Weights of a small GPT-style language model, trained from scratch on English Wikipedia: biases, tied embeddings.
Each number is 500 + 50 x the weight over its row's rms, rounded and kept within 0 to 999. Layers, rows and columns count from 0. Numbers have three digits each. The size before them is the row's rms in percent of the matrix's.

# layer 3 MLP up, 1920x640, rms 0.0423, rows 1257-1311, columns 384-511
099:492650511523483493522575465587494504499465486432547545569400421451467475461475481485516439506499457400506483465397545497532472468517504506609447504482494526527491439444517544484519467476509427456556424473450492483462508534474445551543571409485455447483527612527511468483600433510467439589522611539436428524568453488466569507524482520583545581512429511543524525611570524499467445527515
100:499525456520493557608502471567546549467577443386572570466444508530623484497553516506450515494479534494497484573491511494585500531484428612489523436504452478542515515589478591448475524455484524490460510494573568486466400445518544499557578532461480459570416551430542519490616494525578585536497538529461527536555439521621558574502565474520483558539575504539340602518483482504528518468541
105:559494501510501466563471482518572557485600461515547452553585509596433465441563463482498462619539429603437534490426528478464442499475503533528496593469609504488458504433539352460506535535539472504469532520500481470350520506529427389419452456481492526415440439535493477470536486557482366570535595568442429514539557431538479466480568522428447507577435496521517546450448507519515448521510
095:518461443525509447518581497462516549471563465510494475525541443570535535487516544517507527406429513457518447532430424564419450485512587377415470460596540488493492470426590447483468496394573526444473565583444539596510492471499561475558429462464463550500517525471510598557483469538511498550491476434515570458505450427393437487535525528513499516528440491488450455556388502451528505505521
098:512421473539515441494565428476484459490371534522519558425534485482391493488547466412585537505458543428471487573501551436555429454555527512587555516461579480532442551516492492491495524486383482588546550558449566565524499438583498497511561511466572448502411523417556510495531475549476471466495514425507475545511497600500340513512472629491569498462411495447558533537524591450403450563475
134:411590432461453554558401468555488520539578529470543621527572465476396485497441619495470537543542533431467544479494586524527468539467504557458439482520538460554561622492549571492492481557509548552451452498475502526489378426441475503499544436561537496478487534555417429624478461603589451461438464601468562394510520530582531535574503499452513474568490584479489443528537506517514557568471
112:486504521445483461511522489515509464562529519469523534543449505508465502563513458480508483472419545511501476516565409417540497518559531518560487546469465535456493532485453429525540459388476556513448479518392429525455460544441433563590470524428499474446520475511547482533574495447540552607457463346423475541551562503516484536454540516533507502490505496483416529525519478485588489508464
093:545502543497503508443532559516565556435586536553531450424475505572475602547559452466555508468470458467485451537513515528490340489640451555529469453473509559436604509392496536567436551492522477456475474559495508491523341515631513472405518521462531484503502424426501478463488484527449522469451503554491529518440509544441423549497509519471486536473430598440564488609527537404511449468483
097:518485475448508510502548545447503502530468442514626501599508526551442466594525563590486464551485531473471500482475454503502653505463516481523571515530544501533454403458537533455531479579615526616433487526583558494453506436457464456461489513387555500460466527497465503516402502531467451519517518515492462526490488527461514448524512488467493524511430448550488468488487563531497484410513
103:506463548516509487463529440586507542559528463480476540508442480562516555475505644540489580524533450549423455522594484405514462435586555484524407590535486460521495543663532485470522469572490569455514457478537543507416508465563609581466643518455467513524541472500514485520496509565463508533480464534495469516514511451496430393444528530573468498517443489514494533483532511490430439550524
095:451421508554510495473487471485524561511481446471513497504510439549544448463559528521530460485418580522533500482560464541579478468389560510481429482570481503452471475599612457563526513565495431399530511457562452483547482527449469523482456442530536510394562520526506562428530502467449505615410535528475454456542623533607462494472509604436510449596485490479483492524462461511559483462556
099:431456565521575551460515541441449545448539536454444432495492466626450624515485478527499438467516486497465608461608530411503536496511548475428526570458464532561518471513518460529506514521592574529507505548569575389402429511455445562537505527534524534588447612442382541491494533454579555557496538471452510561464469487583565529576440494491502422560482561556486532501524533531456491519517
105:526385447534511448493505547545487470476489401507596530513514502458428417543466619473485497459531561553525560473497492485540480585471525472453497495529522510469421440443474551435514560543481504564530491514504596447478403557511617479466489516438540526467441487481444447560461364480459499555465521551527495474456466535456420523461500605502597448470581492515526572392500500582507491492483
108:570475505540576481520475493472474554544522476505536480565509474509491435556487613582548486463459531471466479497509476597534537565396525575413461512463466507505537454540512485557557390452491464541528453492431506491604550441454504531562496490539556589567524444601526473509516498576545509517464434565456515492595505419504640535560449496519536547564490486532475505518512390574470445514533
098:437529528442464539434449488469519536518477545538419536520565540485483583518549568558473578509493600368487456483453560446523447466490464525484505472494430398578500531539520469584540430439485578424429490516381527405502410525589505530531505425470455455500539478499520514401539489524509464633502553478506524519544488487451504440494531463419455527510478490529490575503470510404485542528444
089:550494523448461522591415505471535494516581540526490467537562516496557471539512505472570415521512555506514434494553516438545514550608371490554505526476587523488502460437523431569468569445453438557405631624512573507499504482554471581410462407561465552586541543448505539580537520473516533524591492622483576498485466524441473475406566485464418446588488526620465467544494479554483453442520
102:520591514444562459533525523526413538565577456604489445484521426470515509526536508488487520472374502461553431543585493524591568586497494527613467489426524458492540508512599543428457552516487457529438478567543511499435451473514415506466522406541493500564511500467417446437565473482472528521527544535439478602482570476446558514443533550613427572514558467501456473410497520449501558559485
101:423570538510544493543560502415503454508516507447443507533545549504516495540503485475464478457521477508515510404469482542451581529503534502449474537478485388470481488464499470459520535610474504560432491565394520404495523534494424536419529507485415502484512510491507422465414509481493521471524587487466444536503424519609495419558538484522493556527500397502487537473626479470498496607498
099:469542483440536467473512561489533520514617488525527500489439499526442424492501474484532527455458460494446535562464449586527499561411488430601519426600438546457423476395444542504502539551536496576485533563408561389489401479572443369560480562458485483544570467429481506545579476551510481471356487457567510546507479473522492575482463458482395487440488401575477493553581525445497519440425
116:364552544431512517519460469371467531463522508569497453481582475494457461465430478527448555407549382486441559557469563566541497488513439520508475379472493505439499523564601481477542460554533526490526460505530463562606454489547509568421488520568485456555560558519474423590518465613458581497509432387490520456526517385520518532468491466424481486483467603526463398557455514574478604492509
106:431575469433498495518504482505502450492509525420466423481455542438544502517457503398511455540448513441496403549531525482483539494390574443514537454595553506528459556506579512502465540547520473528557477456467482505563446445534514537556584475507507510533502538520535518501496495549438475581491454507468538471507572362477543510491536524494423441498513541560437492523388462527496453408503
099:460415475592466525480535478450551489521450507542483423593458531546503511540579546624563478499553492450438515546543550434484518452487509490529544602496577495490497475455419493529441572506605444506438471513518428573542508557525466556461524446486534570591558458442509496549557524472413545478538461513487506511488526434549461509528462587536408534466608538463496451392443500584419533433481
093:528563470512512486480478507518497575574487477484419464466419557494528501464494481523526404485477571445494528473522439563527483545484523503524477520468469533491478563543573475461531501461590555499544427492495464575487447590458608569577465548504337417591473567512543533535449394524532449671385574479499504633484623474479426511474449489552523482522552413430465600496530567524490517508562
124:473465480430483448525511542509541428482551481408512522478499534551523607522466476453473399552483527413485502528514565421546473547635558487481500498525424466459391497513540480516457586498496478452446436482587468604437544510455459535407613535544510457493490469526478423525461478496561420561577461589519523579563531547478462414539506439550474513564511557506518570553448501466485503518500
114:523520456556496494490474511555566497522438548493518518461513564471485460475539505451497447420492631515480489591443457584534497547509525516565528450455556595507444568522535505551504518447500488558443560548524462495499567447518452516490429596397556524451495491456496474458532593482481469574525465500503517571509429496501442559494438609445566513451493427491501486476473473559475592422524
110:538573512546502476508502468429464481472475441528475405468576524566569521478457515560551506453509470413457457528494514518488437456529486552589491593552470523477499473505430507454478526503468539467458531382496528571507485544482499511513553388578480542415467524535528523531611490474523506546491443463516575502508559417509511438482532448468493543542569460496507526461575413565433469520539
098:478509541467491462558520383505478551615419520426494556423505556466576516526447487455531507444498522463517479507494392480457543437517567451466397441552435568473423513529559445487474536483465464535544554480532525428443450487523481466490430560502490432417573436587488556465502500407525330584477482391451482492452433555413509559597496461443538522557416529421549516537471454564518444441482
080:510582491400444496515438569505462436399514519506522587504494379502575407495468558510568456468469534515466567512513456511471553443531508462477535447500579462541605475524548466450516522479440578576482564523462490473536436475520495523487467485569440537465483456509439561503471513497496494531549527487539472452476444529518497580427484431492481434470464425501497439514480419511529404578468
095:485556467527473526513540566540532483458538436503464559449464540501515559470572577506517444450448523445528489470459484550529466458474557444526453486486490451521550493458492489481432556532438543580518538575570658490544490556518535513527505392572490429562491429520461537532561425513512442435456491496500419520540402423485489425549373450468519444492467564426546494402509513408504541450531
088:497503475457388634588552535491508515415544435460516519544537553482448422515457550527385541355439544588443528546487457452540542500473493457505446505440514480496533471463519642564390616512563478459456546504465466474498549473618515427512482527482494466507466532535581475426534462525527456549542463487517392532544499552467560411505502462479507508454502444504491582507496484521491532485493
088:458483482451431489449535485468513549494468553482489548563538536544509475514458406497479519581512511473433533541437433517428401461478516551583539455441540490489464425531514519547535445491578503500555484538508420406436512518507427500469439501519446498484565512452489515536494509476471449459475455560540438496441499444560476479514546549547611451526598539418534551566466548504454548457472
096:525441456476550482467455493462459493478564567573594577544538492498452475438482510464399542521463515454591492410502497533442477534456462528471526586443568493512464457564422474437517473581563559487440498564422461573551495493541504559440543513621591470474554492533486515480484542515499380421502452499532578423475492570412494514510456494535497458540565534577503588531499445515406510558469
116:491442442538544549516432537470560487522550505533423546514499446441507508584391375524475491491451588483568498423495469507495615523450468503523452531460588512568517504528491514446518544510428514507488481649424517488488627509537455512383429458463560459457513479441479523580521521584498487493587548508511462467531493483550492446560492577500458527495508472371506515514475455589519476403529
094:586550443507479401471489508495484476536446572462511506563504444460411580479542500463541499520564486493551494532495463544501577526499461467499601457492557526483540482577484552551426461559472327456585464606479556623596472531475452581433502496539466564522446511489500517496542491515446484533506503520507555509490496432608475500550515543505515496487516377502480412512565548631491450486384
110:503472462552439507507533368470417472589502407557486539439491447487452528581512488475490497565506571541462450545522406535489538450518477542460412526595528556508535536470550473578521486470493497544544436508472519575482487542523479428511438557578435438588433503494494514445463492438527490494523481446473490556517568537453500499549503547606510478525473571467502496470428441498436557505564
078:459546427503582564494559432546529507513560479497483572451451498524506526533451524496458444470407443538461406511513372502449507516451413558434504473554514505527544506488432488521548647495479525437462509564439571484592454535569560554519447496565513553524525559456513529530556532476504556534458492377568501482523423493491466470414460533389481396461533560557501422497474558464489447506480
099:476523559531582468500560508467492469458378439462494545539463464589487466553544527431483551531465449591567455490556518394544496549444468478629490527468475477430505561444461520505374489542503509499523534548550533484438515565531508512481524439473431538481500456608521515409419519461488488481609530563446536598526410556427540525573442396577540539459569453516560479443469503572524495457449
098:504520511506417475430468542424500478406507443476561451646497426460586469477530479462608531459515561466586441515422444471450503409462488540537510466523425515528534525497444544484507544408561418570585489506528595569471468415527513527407448449573571546533461513495630434509532521523512468566499532448501527519508516516503620520497476501456436529454479517513549470528486502544463591500546
080:447528356435519576504505490431467447415553578433499524402522499555529549518463560423604460550536453495504423453496525475535444451547530552578437500491527480505475462532534567557576514478499498522391460516498436483547438432497482423500516573594593582507545433396472502504441554562454473512650457465451440456501458437442519467556481502514509512467536498519512511483506432470471503521506
091:465473506440609604479514469527485493475476514502530484530448514456513450431455542506583518558477509509503571470571546480532543468555505498504493519461498478463497546572531499516613516545495512452470535521568507418533550489581517540543450492415544542558467479421501555493537463548487478485485455401491384528513444513506507429458508507426352480624520503503524439562508507450477462385590
104:392423501443530528465667527471475555412545426459502509490390573508519420469462589558571467450571481384425600521426438533459493553517505528452474425538488470572484440517561582495489542474504496524519481451465562526488531474519453510526488467527442430514483522502523453550529561496479491514542530502548557562566491417524504453550562472477556478561459484474469548521580428557581487495487
102:468441487494512440474546483476572592462444498564520480531478478547472509385587523482494506615406527506424511458423538515481544503472511507476436540432441522508551551423541514526523519471502575528489468568503558425531382492430526535464460527531498522533456492564441470446507469495568456451507504542526531528553516479439520496474508531517517531471422355607517526512467541443475424519476
099:462458546431581504574470495507510475487530441468522464432558562474588509572444576572467410533540452569404503356516519497487462548545493479409495570521523439522455573416513549522561527503497534515415559514599471550410492545512516452466570501468504463490516519495513527454519533524491495480382420480431412439512523470547497429498519466652481485535501494473551464460511499507531432589553
099:439420596523447530506564607441544523430540439440516465482468586463508535399488408496495525467519447474462536506531410463436524528528570514571469437445418530515535562471505538472591527595588518558490445544441565504464552535476539511551531514476520503566556437484420538433465526499516519493316488515499494501460448503458443414491441469446426467485491543411488599566502501610481489502529
116:526498538425523418524588526487444465497514544398591462530424426575531508447504476411487527429502454482514579558494495516473473558517484474465557461521522401466425377481562496492525504439546517548444562535533438468503486555446404500527546479478390463516530486521459508490516536575407515410532510534573525570468508481427413459548593550507543577501482541538504449498499585442432539501496
083:498632593500464500432423484448487544430595594521413558518515461520493414441510453495428523536428462507588530568589476480480532547465514502500471551550442476512463517453558435464591484461447549539585518507474506560547499531499464426390462456527502525539425519497478491487559445551545496469458504438572509450406463460418544489505550512495470583517588557536355476391533488553476562580449
089:468551475585501517461508452403507506464548491527511453532530459443533480391461480478528528471393410509549503429416432511505496473550435506491505467591472533486442515469569505520540468457465447392581515506500560599427567485579533568460443479550514423490538448459496431496482520512446498486563500599431654510669485463456572448463448442560522496466501443506431471468469529464514508568494
090:420425514506529451510487534571548514461501560571430447400456454500453533575590464622480497538534597430510555484564424511547455473521487560514557455526523498497405433489531488575485524582501575454472404513456604491497491505511515554538481511455533394513487518491528536511481482529481533481609562605543562488560486591573531480604487530602572556489539582527507448396539508552461531504538
106:545585387605479468551587475502500572606506454490526525435565502475581410526505403435524545499566464591430499468479521447510508508468525522495536535586561548482483500455363502419503446506508518370460475512457525342439408463610587519475499467492481489539450557468505487621586485519472469527553550477527487569526462433412485527476530440418520551498542572537437505488480459561465548556499
098:407455404509479542553516491520524416444414502562532473459513511564466530477541467554563538545487546483495585491500436493531528518552517520527573519481471552512491468463597523449448486429496520491489509432550600493480471504499403512452506598516598488578554528316453514456473453440523472577442445491502505442549507574494549503549561457547515496482420513539542576604550486554441411524509
103:481514532461590440461509488468501534450426489445481449608561519551583416506534477448557514468606520474489512398556560489558501501513463532438491547486515465472443509614570386582475453564573468538547401558585522572473492444497597554456512526498459632631521393518460481481575526517482523441448461504491471538421491437481505594505462492559506413551523434480506477530485518447424513518540
093:471535484503495444476511503497529537454531501469535480448481465510504463470480465470481570584462494467535553529496547512521502439457485480524663416508507524531541542524465514480604537445499619479449416493474465479467552520424571555539521557422453487501602495482470533491540443484503490495495417601516501453550448495560521500471586541427533512471556534515544504485530536515477473524505
112:578574425483504540504547539528550491554455578432406497450527502515524562485511526475470480500423529498432551528504544538452551417489577499507535517469497513584482540487576532457560424443571523500441540463527651556520515448537522493490490482577435491480533498570467452432517414641460534579515459446479530433507449457586582507494537516539464574498371458399491528474489452489441558475574
109:436483485635423531537433487525487458573523491556505505474336484460509541488507490411493416531475505467507471562563484437493395541582536473580474552399621471494539564585517502427442384516558491614502503510528605432455446445418481489341482493471586498502487503528478529526385523541495472545460551493521456465493550489414514511517536514523380508464601538504485580545475539515455449460524
103:415473470513484451458408419447460541484427519481455442483461539471464477478483492581573453490497531510476519471457451559484541452510519548373532453528508495451537552367564560439476508491528484453573479422446468441489459470390548488553479495559456436501357579397458518447506480414536471554374497552483483481485489491528561459508449481502557539372529580498473536508488558521478532552447
# layer 3 MLP down (transposed), 1920x640, rms 0.0377, rows 1257-1310, columns 384-511
102:380431446465501536568485562452489507464512554449488575516524459487622504532395429396597514473524473475564505511592502454454486473514548527479452517553582472489513479604477526542510570528577482517545410518566491454619544480448504513511550505464482542478565532442494486503566528462444494482480650466512398488475452470483459466470421521463626505432536557516553496581515482446475446583491
103:489502461500548554486435596555517430571542482617459459640481477562443481486485552523502493478581511604501398485518481486479484505489547476606601354508449473495545541487454556543555456497455491447526429404500441508499522442501545499478441488584592577436511422545463507604527509553489596547444484471468414420458565454512445462406541540559397487519514594501511551520541485467570543440470
103:514496505467472492546469488491471516389531460444546535490497532437418426432493452444476536600560505490481554535509518555495399525505536471497572444429486548586540529611518478518531515443521486498506458504562509523560508469510551523433475442465400509388539523579495511519492558462462440402500441480442566494495462462586518382477447476451430513471394410478420523490486442490574527566534
095:497488524454480556474513546498521487513482490460539441523550443493485478546561517446615443528628497480449607369477481455466607441436553539469482557384408428469467508503540596413588442562483511641477460498480498566452502513512538539385565609568500566527532505552493597609503565533527549539527434464445498515516507576493576463406483527450471520504629480434494448468546591476508523451454
101:471453532447436537571487504525455560510494441517526595425517517453523485376462540498483551531409514492589470560477500425451519506492551446501424533517489520522528581452451571435478570449490523527554492570501459542480513544514491508503469478420437492519483649558487535421452540453485493524471538518493395467405482522540532514493526504537522513455535404503511462425531496642476548453524
127:474549461517436502515571506503479536545605473559512486480569480494436400443447500504507455453531515537498512516462521605475433441416536545466428527469475488551541521497495472602571599478443479442476486494438538385459337417512463448484443450506555495574545493468418501512482471489618499534424483501482540547535422470476510593466465543456548488478425545467507486503477528567527495529480
108:490430529513397509532445519527591593617466504489527522469528480540516592491499537479497461532449545613418467543502473522428485499422461429544565543458513523490476529517411514503561551458526556455491546528474454505415521430512496614489455543476470518430568413458404539487524428473508555532504477510539511530386541539484444495497499444562530516524454521527511442490543488465499558479469
094:510543451409448563483539472442478509478424411561507533448489492454479501503483474508383521481471447589497539526503489548458543524386448507495581487486449492478503406515481535429501392541381494512509472538426533464394610486520567545416483475520540459555691480539552484565444460502582557525562365561471462439458574576495543558531530522448522407516533540484538447389488499514493537514431
106:500487402604508467480542608473534501530427450481450463436538527449476503488403492504456406480457427498524369523498524510468443506483476529510581565479452527395441456561487456527450550582519507583440512534508482485418542515370546540544470458496441450531512604555525504409506484556460496429477512576558373423524468481446553431376421389453513576493469573501377551507521587519493592506548
103:585543540477501593548513485473454511487593399597484587556476568539458473507552513524628518470628458481459507554382449513535521519589479476610550405433516549560475440493508575483514484462467465451490522572384430515456519528413414522475486504509461488504473527553451478512533536458523553576477515458532398464523442544522469547476517545444535551475483583597436507561485511506628498464414
096:456476530438555396407515482581508526551532442505518539503474569548465506478549479520485449445504561411520466454476512493580491456560550508458462482476469499363464494579519572558546489515546622535519511540581488498506447428480511485514539423540560512465435511510551589483591553418477497504464421447481527442434489468441509522460562468506405503488483549512458489506554570438471533474489
099:583509429518556524536507546533444544497509476460541424456575459431446395465434534577404527497589512532554528466425542487443493428467461471455468465465526577476438478453484532515547599552500515538432496496513566488542534509525541470504527439550472478354521528438565533520463494638481491562469536527553538473562554623409477459510515536505509487429482517529527389584509452537553516606601
104:434484516528386524444498548551551554583502487538480516493487443480441481507535467358481518493596586448453595563499474434601489575472427515450495508546422525512488548476515542537474546535545510530457558569508476490440515466519505490361421484475463504489508453523521419467592532586386514533516481427460399469533552414386540559517475528547536504494458527497540557539523471442529516524507
111:460485532523443482528456484481587539455458409548505475468521561525572497442406391462505455478476609513532429390467560499587534533490443484483531494490517596590546455587534520506501482491543557510498504590502458449561500478433491644527424499535574507571491543501516437381493537377461393405562526524534492528519447414451484609523431429460447457517458499525483444473499460532467582502546
101:499449489473427529591514492592518546489570466402520491525504503488468431503455499390498399537525521493464463489583453531470457491470477468516507414526453581533467464454456473415514598414522491517539590450488487609482518459473488475533507504545553531505441530449498466462450458525443556533543549442500544546480468555528516461510487591521536517585461442505434436468420539496541460424531
097:477475511480574565489464552456413473464401405489520466436538420536583535489411450367565509445529505488528615566498458434540475553579517435561444555487473575535476517525521527563519440622500391522502435573460448466557466507520555513513555466494485498514506403454450477442529422522481477556522456485392523550419523425538491480544525482495434497535508475544475542497526498429555404478465
104:423544503457558492537462483573451495435491512496457447421466522495543456499553508516426512475483539586519517508516496443460506448601510519469520466532479548470533381528446420529498565518524471431532527554510537543451491421486459536531539530456505500390445434483541538490467528499469498535465508475518429556467515559470548555495485483490465585563464511613401460496576500465584534465458
106:549493600529582447476519483497442503489586444464412483535477498469569511481492489545497541526604497495501610482492522513404515456535548593551446626498452449506402527492470446419501572523541582449561460504474474529474497553439472613396505505480519486498532547428507530515409465462519439511503463467556421552459457438470387509515449579511528532399485541553437562393495510523471524515508
093:535486564530430531533496554502517554489572503493505461545467426542558524474486471501563492449416528527461581480479485544466500501419507558484513401509494475527513453529448525572473540414408540513509480566523519504488553452540465614433436573429546472487456450592544466555478596475509521536430640485434564598482495548530470589505576535451522530517458452460500401515477421530490475467469
112:525529461593505529593506541522498490442573494402549465577518521547488452533599527519507516549541517626481528469472406483587568465561503424532430418435389522408487470466505517493506603516463503447524582517432564548520482497529523515489372509559516453502539469529517554516544542485455504454525442486600487502521467485453544496504518505579497512464525474403438460553518397541501493539501
103:572549564556491532524494553495475483549416496451491525467466457568498455589555547466553552531550505516556472516430487514546531383611550520527578503524606504419495415549576491519486477554464517508554404374563557521472411460515486499481479451537487519379526567537401437570504549506527502487495464507515494558526543546415517382453477419510464546469590499406482477525562502546470547522518
100:495599405602477490518424465527493466519476469541406477487466481525450547401618489480511434509611451563566488528538502596428414548476486502528452493487608498506389393499573512463396571511400503449549558484504528472514491479543513456538447518523491411547515562461506512534481512462506539497546600561487438536461542422507470483414513468462479532490470512522414481536557408487394493466430
094:474483511430529452485586496577493487500596546559508503412530420498592448520442561565549460565427606457527524499489485457474496622469540477571552492440547633572550500511576557515523492521518454553480486446549492387410479454479502570533542460558477486513460501480532499509550546541428491477543454431494493584444462516434551517451522468509391523534438558596486336432388509528514528477523
121:607518511526552370486481438549450460529590498526536463489522515591513540516502537562530490496551585546478421451508448476531531473564474469503525480515436519485519519472465523520538549495500568505519572464438489517457528448563495484476472580475560430588445541511464544527498574428515509453595496577492463604428424552417470530477543581518479409555499631431444590435460439443442487459483
106:532467551537456547529424486531406558498472510541556581552541497450548380541472505515499414463380536478492464597437508636494524509503495510501482479501502538523421452464472434474479510482472541445547451447513474409523530442562513436540495442516498565416472462560553528490525509556455481503520551491492515496490519527438495521551497445457440505497498489496519531446481473469510564557485
101:456432443480489556507514515466550523471445472506602547549496482579520488543497444506418451468495482567521503581512542515482505497406417535510544577478511553498395508436449583476466608491523482550487528471529533466483486554629569520465461471486511517493518462471604498533446444549517585455490485461471503550475547421509468483526528623471561509531559497479483476520485532454583553561474
095:557552492456459477458508470546502377563503592581488495498472439526472569509519488572543526532502401481543546471573438519534480494486446529558483537408435561499551513542530425426521444456495422466503514501571406546491468500468475601559586521524544524582523425523501438505541527515515556481507522560592485484476491589489504518535567450511370573615449536559431529490583539528487531555565
085:443524565536502532444434529617578543543497480509458524515512436493505547494533481505462454449502474323540426462490498469513580585474494495488556367451514581511442516526407494476540532526494399430548536412539506493435543535539538522519477441467541539473531504529507512539485488521546484474444493505479450576587502461433587524460528598486568568540468510527562517464565583415479577494491
096:455451528463518449542417410468538481497505470612477471516467554460504487453526465533541470537540447583448497445465513425487523485467480425491562444515575468467637504558451565579523597543467524548546580437444510542497522413495527504448509563452431569514530472400519527522525578483415492453501416451541551552573527568544458468512561492498502527575547319443560458444566526430502506466510
100:513546495454459459570484528527515531457499525529452550386501568547532533564461516544491451474462544441563447404511498523451436512510438465405532454476515522632457511555505473455503539525543545477518521440555530531488586533552446560433579599517491494518474571532539532454487492498530496415534618521496461539471458563559512415520498502460469485449511470528547555465450525574469433522394
083:589509517500554410551541589576406424557532535525449511571474442429465523560527439372482513483528560532550447483544526516562534535512450595460486453525522423551509453509496513497445518466510576544552509568467553480473584516535537502521479462443427458556447451466569387574566513533454530480466442544505492490426566491502497435536569521444436505555525595580561535400481480543436558473532
101:413544625488464511525423507511519602483459516413454469518496552546507569473478527557626536556447443471467481434476425427463523548593480519493530517514431466551521499479516502487577505393445544583474575473542506432540463519500478495498491462483368391470511497460450522548526442491486581567579481453440395545641557502502451477569511539445552440511610440459484457541511437546560539528550
109:529556480457472535443433475552495519462517445467524617496557478501410456522514466444429540453432492501539568473523523454487463524479515503567522462487510575477564418447480451497501496473509488555581540483504507492511548525544559477527438467599488515554482462476483563547558504509495551522482570462590491458512512498490531543498490516576458474464467473488430520519563527521429475480608
097:481449457455393431439502572350596462449472542456495467519520482495412567549428588423471523482539498577499439488535490558478462518338584528500550475486518494467574461536495510581431494533440469553468437432506456483507545509512583420453428461509450536511468551485578411584558493474499440511444558489500541562511466475433570524519517510549499572418487506433531553497536496598540464420433
112:527541540514528533476508444474451461580527475621504519495515450518520626612396431480458589504501563554414508497534514441497447469526441501573456544482441529512469468495412519515494529473458507456556549426422452560514476462530527446482483433645394432456451503447512426526576505444541501500498488504526505569469488411493463578510493489572523513498447505529458540462542486532589480554517
081:500497563494478498513489487493476467480519503536577464444472407620447497488534420486490476510501561439454392408549566506520516478375487535386491491476510450508583442516568524470455474555445382552473517546505445439519439436535387432568530459473487521500465480517452589484447494502494492542499454495407445467531522557545494524424454467446534499539463450439457483530512574453489489553534
106:479456546514555429508584507491496440502528512483467569544535545515452427488442584505483542457403498595531531488547449481504452527395529494541558531559580509481423442439480540479416507447545482535530446481491478599566456448454517467532609462442461534376552509440402501454390644552497459438484384494529497532511553592507534436519461512525628490499480516463448437506427527421434495502480
101:501470468546508469543410500537475499496360663456485541481442492521561524547528480504496476536448493501457577481452483480498419534430452498546555472409509473546545475564465514470528485510519557487569535492447548406482476445450500521534511504456447469512519516464550353496471542524441427455513430436502549519557448410488484477445472639538547542433486522412630538557509442502458545450531
092:536360567493535505504495532618533556452458476527515550479514413536547563466459569475471479568509508470453451472487460407480530523418453448458480515459464482461413462522455509454491522504477622537569469541543469494593521480463465457517528461586521448463613502544455455453496552497561530432480493524505489479486602366451537513448577489513400510469474492494511431440562546510503457426567
095:456552465455466472504492407406494537503513563585476510510479528494473442460539544530469442425518552413497417541485584472559488524615514487453501491458438491514570397576576565511500514488496526477490425520517580451525451458525466494500510535437513562381466533536572450526491556602568510512473548452450422526486493528467431491509598443460497500465530516442494528505482457460580603470427
101:517424478559517498516461492451477522576436552433493524479482416507438502452425486485352557517555412551536436484464384493570502540511480480521443584430486463515491527531435517502459403446460529516408529459639439524514548553489458593452371480426548625545529483543515478516500488483442500523397586504506484529460506509468492574462526516514512559536544415491499499533552558419490448426553
098:420485459464576512483455487500621559490546497405527478503483470447486565485553455519543545407518562479517566570441608446511464444549557559578490417488447479429498503501476491479578492540520559463398498426423459529527473476508434513451549447437432457529534484468487474484523433526499490416521442476502445453472465520488438440519494498566506512486530468510477459563525445483443590431499
100:490476519520451462432615519472549587497544535458444535508509491528427426481459489523505482400462423505536502520560507507501463518512502501452502560430587492514477522488408438596431459483476439452562560495635555473402609497519476463552435570484445511555537491642532603402481524607506523518478460406569468375410447501483493599442513401439422515455551457553514490509676504517509494495502
096:475448528558562520444490485452527552487550521556426508514523515567568569462427542591479573462445482383508540379467450500556480533443534512468432507503633536503583422468536516509598530474469487422433441493481490485585457493486429449467480527538459447468567504486486494528393487409535499581553553515558580523491451403501439527533502513546387481459438436544517513507448542586574593442557
115:555595493526525537490460553422585531595446606483464518556395395484571431469510438476457533466464556469547466659461490480429387414476495562497477484472526491487552528513575523492513485446502516530451560531448408466563503466519434560422463511446489487508489528499500565548486488480507585529512522454567484614518469373558495501503533520428520483443426431456549535492459473551452528490496
091:442445449564524429491512495522489523502474456465582466532443462510475497587502483471530496530505483489390473510424523481423495500536422485555477475485491471500549529441533544423584540528542597520455494439554529451467526540524524512523495582472561476515540565410384500449492472420444459508519571454488568580569504442497426509535543541452564426479577479455464396656504504485598467525431
099:496479537480474459462464545530513400507488502459503528481426461477462425499495496496487535442472525530443525501471519422509405543545546486477522573523553428520558566544555487557501470519505388479579513598422484505475484420470531424463454491489506482451520486380496500534480388523542463391487549523410506473542529477536518511499497420552478528586502450594485468449530459504448526527495
088:496570559495507513484446347385532395520560449539504466545522525538553413412421491476592508449475461497590528483545477527482529495501501470556518458440413512485525544502429453491509512440392446501648568522515554464566471554476548534515506515536499543527382526461507528479447495429499509503430543472427357603460470420536525462434516411372554411512459463452412430573501593386544433478417
108:435525570496513372464518515442506484505448429343527451551522452498519450495462524564488530581500540614452436520482557483509427483401529577533491475488402520555493451564423456484571571559528547487474453358553410439485479519548483513556526554542453620448517554489457550503492551488490431441573444431456517521456469521529517538558424504508325518497525466441463468469446552445521538443491
101:477498452476552588516520527433478461508472537480546573573654412527498476456472500440447451516574501506488538502500446501473559531493500430428465506572489517483441591403510504532555541517501388496419495591474495568502436495553513454530486495392570593501564503476565460459563517416509528559491540513455487477512488501457431379487517541442571495525541509404535493448501531459503496483472
106:470484476494536522528513587459519536459560507487517472524501518564535470505520487433548467415505509541415483460437472504492539458536572501513529539510440493538408605562526415464496581410550583443528500474550551554468496489508530609557498581565467551469459522471444388522470552494491477535547625489481472545519555645484557506571450528497452539437487448524369474491522513449542569505481
101:514540509436497436506547550575599547546568488447469528507597450419466429439528428578487530559438570605494511436575417506522497479510475480470488506440439466490470554588515590468498479533482493520439469524506382584544564501500520563454450515528433466507506497542458429481473529430578500534476550451507521574483517491492403501429579644586449534466508524531471513536467510404497492518532
108:480446418479455524504557472470513441337578567496551572601582572573520536546507549486514515512496514514470485442467555502546514543606536567459501540525522542530482428478548487585491486512525672460550416562454430469448537437405508475535459487455488580451532482464431479463556608435576505493416458453592491496454441494467418481421438520513480377552549396536520462531513446536557486448513
106:456485513535495475570566537503485414530539460456395550450549576499496574513486490521468501472379515538386633516470476515497406514537482473538398448520512563502485560569517427516568430478576492434496545544490464493543482545542515526408397503519466562443501550447430598551591542478543457441448538528505512575435497487504506579461421506562482501465486533596539529572568514565483498544471